From a checkpoint of a small transformer trained on Wikipedia.
Training: 386M tokens, 16989 steps.
Each number is 50 + 12 x the weight over its row's rms, rounded and kept within 0 to 99. Layers, rows and columns count from 0. The size before them is the row's rms in percent of the matrix's.

# layer 8 MLP down (transposed), 896x224, rms 0.0621, rows 193-199, columns 0-223
092:60 36 50 60 60 13 51 38 52 41 36 61 52 48 29 40 63 73 54 44 49 66 44 63 47 57 34 53 22 47 69 64 43 56 66 49 55 47 58 32 51 64 43 40 62 30 48 36 52 63 64 55 53 51 51 48 45 64 26 66 37 49 58 53 45 27 59 52 49 70 46 47 39 63 30 37 44 56 29 49 52 51 26 53 54 46 61 52 40 56 38 61 59 43 44 44 60 39 64 41 59 71 49 37 67 61 41 18 76 41 39 47 37 50 57 54 53 64 55 54 53 07 56 68 66 50 45 44 45 52 72 41 63 54 49 26 43 49 34 47 72 39 68 37 62 55 72 74 31 64 44 47 59 49 62 60 65 67 45 55 62 51 57 36 52 44 50 45 37 69 37 32 50 38 42 51 33 43 59 56 53 52 39 55 55 40 45 48 41 48 59 65 70 43 26 52 63 64 47 55 55 49 68 44 63 66 50 44 56 66 65 57 59 50 63 56 51 69 57 46 48 71 45 40
106:37 56 63 47 46 50 49 52 51 60 67 66 50 58 39 40 31 42 44 46 19 80 48 56 41 30 36 35 51 41 44 60 64 32 41 25 60 53 47 70 43 70 64 49 50 67 55 50 57 55 45 51 62 64 44 63 42 34 31 43 51 41 68 58 35 50 44 32 42 54 55 44 56 42 50 58 46 78 38 45 62 53 64 55 42 48 55 67 70 35 44 51 64 49 45 68 49 46 35 54 73 43 40 61 55 53 34 58 61 56 60 47 53 42 40 63 38 48 42 37 42 49 51 23 26 46 52 45 53 37 35 56 39 30 37 37 25 34 38 33 42 48 74 56 69 40 30 59 47 42 46 30 40 63 51 40 50 33 65 21 37 30 27 53 41 45 43 44 45 45 43 53 58 57 31 57 43 50 49 64 45 57 44 47 44 63 56 51 56 43 42 26 43 41 54 24 60 60 58 19 32 28 48 51 72 51 57 40 56 70 55 53 59 43 41 47 59 41 48 50 53 49 73 25
103:42 44 51 53 55 66 44 45 47 71 57 45 50 51 55 29 58 35 58 56 50 60 38 56 49 39 43 48 53 68 61 35 65 48 49 40 67 26 46 29 51 66 44 33 54 50 69 50 49 46 65 66 39 60 37 26 26 34 63 65 49 51 44 45 49 39 78 41 43 56 38 35 74 50 50 24 43 24 51 59 38 53 35 37 57 56 43 42 52 54 47 35 77 72 43 53 33 49 35 40 43 50 35 28 49 49 42 56 73 48 59 69 33 56 58 61 87 32 48 48 61 34 71 37 69 40 61 35 47 48 86 58 41 45 53 46 34 52 21 46 46 65 45 30 51 69 53 47 46 53 67 46 55 65 49 42 46 48 49 46 64 50 57 53 54 60 46 42 43 38 58 42 53 65 39 51 57 58 60 55 61 41 34 45 42 69 28 65 42 64 54 60 41 42 46 36 41 33 54 41 46 64 42 59 47 36 48 33 51 58 28 53 55 55 65 63 43 42 57 45 78 52 70 38
100:44 42 28 74 41 45 52 39 35 49 58 54 60 52 40 35 40 49 44 68 51 48 53 41 44 42 60 55 28 36 58 55 33 48 58 44 54 27 47 46 53 39 33 48 62 66 51 46 42 42 36 58 31 42 45 31 68 36 73 52 48 41 30 58 50 57 38 76 45 42 48 32 51 57 60 60 42 49 40 36 52 44 71 49 43 59 83 60 40 81 44 51 48 26 43 52 30 41 60 51 58 47 52 69 39 16 47 37 47 51 37 63 36 51 49 60 40 56 33 60 55 32 44 54 49 38 42 74 55 55 48 44 45 78 55 47 54 44 71 55 57 20 49 29 72 43 71 60 51 23 68 42 56 62 51 61 55 58 37 62 51 42 52 51 68 52 44 52 47 69 56 59 40 28 36 39 62 46 64 67 34 38 53 65 57 56 56 44 38 65 43 58 39 55 41 30 25 63 32 65 50 55 61 56 40 52 45 59 42 54 42 49 54 64 34 62 56 63 32 42 61 50 72 48
091:43 48 39 51 70 59 56 21 47 57 49 56 44 28 30 53 77 69 40 53 43 55 55 31 55 46 35 54 51 64 35 49 53 37 50 82 28 65 31 51 19 65 53 22 51 65 34 60 32 53 42 38 46 36 34 55 34 63 44 59 42 40 66 44 33 47 63 53 42 36 50 43 46 55 67 74 54 57 54 54 47 57 56 60 48 48 62 71 40 64 58 65 47 48 56 41 46 63 71 57 44 65 64 55 44 43 38 33 38 35 56 73 42 46 49 56 37 69 24 49 61 57 70 59 63 44 74 32 56 59 55 57 44 50 44 62 68 40 43 58 38 62 61 46 54 45 42 53 37 64 61 30 35 48 42 43 63 47 50 47 63 65 68 48 43 48 57 50 46 44 37 56 70 42 64 41 36 60 49 57 58 53 31 35 60 35 58 46 62 40 43 35 59 67 41 53 56 41 58 63 42 40 46 55 27 60 48 47 70 37 65 61 67 75 53 22 47 37 57 55 58 37 40 37
113:59 38 78 58 68 66 37 43 88 39 46 35 51 52 48 57 61 55 43 61 42 43 53 89 62 54 39 25 69 50 69 42 42 48 57 32 46 51 64 51 41 64 49 69 57 46 54 48 44 23 27 52 67 65 51 45 46 53 63 49 44 53 57 46 49 37 61 46 58 63 49 38 43 41 38 44 49 61 40 49 53 39 44 49 60 53 50 45 47 73 56 37 52 40 79 61 49 29 64 54 36 48 49 59 80 52 32 39 61 58 63 44 57 38 52 73 41 43 36 69 46 50 62 73 67 49 56 39 83 66 58 53 33 47 54 55 52 25 54 20 47 39 56 55 33 61 45 37 42 43 42 69 49 56 44 51 56 62 32 62 49 38 58 47 56 63 40 43 59 48 67 49 65 53 65 30 49 44 62 46 40 76 66 56 39 53 64 55 43 45 43 50 50 30 49 52 54 55 56 51 38 33 47 43 50 64 74 30 33 56 79 35 45 57 44 48 64 39 44 54 50 48 49 44
094:69 45 68 50 36 42 41 53 68 56 14 57 56 27 44 27 58 47 51 60 67 75 55 55 55 43 69 61 66 55 58 65 68 72 33 50 48 58 32 48 58 52 45 43 72 60 40 58 71 41 60 58 49 55 33 78 30 56 49 46 69 57 39 47 60 48 46 50 64 61 58 57 56 46 43 60 48 38 45 45 63 69 34 40 40 56 49 71 66 53 63 54 50 40 64 57 63 43 58 52 50 56 58 46 55 48 37 34 37 55 42 58 15 62 42 40 54 37 55 62 87 36 28 56 75 47 75 55 39 53 34 33 73 44 65 54 56 47 40 51 50 61 31 30 63 52 39 33 27 64 47 63 58 42 71 64 58 63 55 53 51 51 52 32 52 58 53 40 41 61 41 62 34 53 59 71 54 56 51 68 34 43 53 48 50 34 54 44 47 64 34 59 54 58 56 40 66 47 58 55 51 71 41 53 35 30 30 43 50 52 52 43 29 58 41 52 56 57 53 43 60 46 51 41
# layer 8 MLP up, 896x224, rms 0.147, rows 194-200, columns 0-223
102:64 35 65 57 24 38 53 61 49 43 32 46 68 40 46 59 51 53 54 59 76 57 53 66 36 68 39 35 64 33 65 33 45 39 28 34 62 45 63 67 45 41 33 72 52 43 34 47 68 53 66 61 46 65 40 66 49 45 52 58 49 48 52 39 51 80 38 62 45 75 55 58 54 41 32 75 51 48 47 45 31 55 47 52 46 36 59 55 59 45 37 37 37 48 57 48 56 49 61 32 61 43 69 40 38 57 62 60 58 67 56 51 62 48 49 57 61 73 45 54 39 44 74 60 49 47 46 45 32 33 52 38 25 44 35 30 63 63 46 33 43 41 40 67 47 50 39 67 47 49 45 56 56 44 36 53 59 57 26 28 54 40 43 36 36 38 30 77 51 46 15 59 51 58 34 46 67 46 55 43 50 60 51 56 48 54 61 76 46 27 48 46 61 59 55 36 52 48 39 51 70 47 39 48 67 57 61 54 53 39 62 47 35 36 36 47 67 52 46 53 63 28 62 38
096:64 47 63 54 44 44 61 61 41 36 50 55 29 44 51 39 37 54 60 35 51 36 74 56 48 54 51 46 52 52 59 37 47 53 42 32 54 49 52 56 48 42 40 47 41 54 46 65 57 71 51 49 30 48 62 56 67 51 71 28 36 58 48 46 59 75 49 31 38 54 34 29 52 44 39 56 58 57 77 60 51 56 60 66 65 50 45 37 46 62 40 46 51 43 49 53 62 50 33 49 25 37 55 59 48 59 70 33 52 62 51 75 52 71 71 42 47 40 66 43 36 45 73 36 49 31 53 48 53 43 46 46 63 45 34 58 60 25 52 57 40 41 47 57 45 42 48 36 60 50 45 60 65 44 47 34 34 74 52 51 62 53 52 54 57 77 46 70 85 69 56 36 40 79 44 54 44 40 52 51 42 41 55 52 41 32 52 45 62 41 24 19 60 54 39 48 33 43 69 38 52 36 39 58 28 58 32 58 55 53 55 61 35 82 60 36 33 59 70 48 48 70 42 54
112:63 49 50 65 38 59 32 53 39 51 45 67 65 66 58 38 51 50 45 56 57 39 39 43 36 34 54 50 68 31 41 46 44 43 41 64 34 49 74 27 53 48 43 50 66 62 38 61 42 52 69 38 46 45 56 41 60 63 52 35 44 46 60 51 38 38 64 53 49 52 45 64 47 53 49 58 56 42 72 47 55 54 51 48 76 54 58 67 22 66 34 50 28 68 65 44 63 77 62 61 47 33 53 70 58 73 45 30 37 51 40 27 49 67 43 67 36 54 38 42 40 51 59 39 82 53 21 43 68 67 42 43 45 48 42 38 46 76 56 35 39 56 70 57 68 56 58 44 49 36 41 62 35 49 47 52 63 70 45 49 35 42 50 51 46 41 18 72 64 68 51 62 37 60 48 60 61 26 45 65 65 52 60 47 53 49 48 50 26 57 68 46 53 36 67 48 45 60 52 76 38 61 59 56 68 62 44 46 49 56 56 56 55 41 51 52 71 40 48 57 40 51 54 32
095:45 55 62 27 36 49 59 56 30 59 46 39 63 39 48 60 42 63 50 57 38 48 35 32 65 54 28 60 44 47 54 65 57 38 59 58 59 41 44 52 57 33 63 34 35 43 51 49 38 48 43 62 68 58 85 50 34 52 50 29 46 62 66 43 47 50 27 72 45 56 60 33 65 48 48 59 46 58 38 49 48 59 44 63 47 54 53 44 51 64 65 80 40 54 41 60 46 27 78 61 62 67 59 30 49 55 58 41 51 50 26 50 44 29 49 16 29 68 34 67 34 66 68 43 58 42 43 74 51 56 43 56 60 42 55 45 58 32 36 64 33 65 52 61 43 37 65 69 52 43 34 63 38 54 45 37 50 67 31 45 51 50 56 47 48 33 31 55 67 50 36 48 54 90 46 47 47 47 59 38 43 36 37 41 42 53 75 45 46 39 60 41 45 57 56 67 54 51 32 32 52 54 36 61 52 50 57 57 39 57 63 51 44 61 47 55 44 54 43 58 27 41 55 63
110:22 52 34 79 52 57 75 45 36 38 40 64 36 38 37 29 44 49 44 48 64 41 49 56 35 49 58 42 45 74 35 50 68 67 58 47 35 61 42 36 58 43 49 58 61 58 46 49 47 44 35 29 45 35 54 48 47 51 40 45 59 43 61 43 23 51 85 28 45 66 40 71 51 50 52 51 45 54 55 38 39 69 58 46 54 45 72 60 54 52 37 30 50 68 59 53 60 41 53 56 46 34 32 40 53 27 53 50 40 66 32 35 65 69 64 49 41 64 57 47 58 57 59 52 59 44 52 40 40 52 58 45 20 52 55 36 36 29 52 39 61 66 57 45 60 72 49 39 48 47 55 54 60 45 51 62 33 62 56 33 46 56 57 62 69 51 82 28 46 44 63 53 46 68 51 39 62 37 52 47 44 49 54 30 44 51 54 62 66 50 54 52 62 41 43 47 62 25 42 48 25 67 43 51 59 41 70 42 42 62 64 45 55 39 35 44 28 23 43 41 37 35 53 40
095:52 76 44 71 47 38 46 43 49 41 45 54 52 58 50 62 46 48 51 53 72 63 28 49 38 48 49 49 48 53 40 38 63 56 41 42 41 56 67 36 64 34 73 47 42 35 35 57 46 48 55 52 42 63 37 52 32 58 73 46 36 61 78 35 40 37 63 58 63 47 36 30 36 59 59 36 43 58 56 53 54 52 39 28 50 45 59 53 40 35 30 67 34 25 27 57 26 72 45 25 32 32 57 74 62 57 61 43 41 46 54 66 34 50 59 48 40 30 54 63 58 41 37 52 63 67 44 52 33 42 55 47 38 39 56 47 46 59 61 51 46 38 55 47 57 43 39 61 53 51 54 36 46 50 52 47 67 67 33 52 38 60 42 47 40 36 58 47 73 43 59 40 49 81 39 57 43 47 53 61 83 22 61 36 55 55 44 26 49 51 55 59 55 34 56 54 57 37 35 61 61 88 43 63 31 40 47 59 51 36 48 56 43 40 62 62 41 34 39 51 49 46 58 61
102:24 57 47 54 42 48 53 80 59 28 60 53 53 38 63 39 64 45 54 59 69 35 63 48 51 60 38 45 39 32 50 37 69 60 51 30 60 40 26 66 71 46 42 62 37 47 46 61 49 60 58 41 50 48 55 28 63 57 60 54 42 42 43 50 63 47 91 46 61 33 37 50 44 26 44 61 56 45 43 47 50 25 51 54 40 53 50 73 50 56 47 55 57 30 46 46 62 29 55 56 54 45 62 51 53 36 46 31 48 56 37 47 54 37 26 51 27 39 68 48 66 38 50 46 26 38 58 55 41 45 38 61 47 54 60 65 40 57 31 44 43 56 44 36 54 51 35 34 43 56 63 41 47 53 48 46 31 73 67 50 50 38 60 47 53 46 33 64 69 49 71 45 44 62 58 54 69 60 44 38 47 47 42 46 34 59 57 65 64 30 35 22 80 52 62 67 38 49 61 52 30 57 66 60 39 21 66 61 45 49 41 54 36 35 57 53 47 70 65 56 54 56 56 48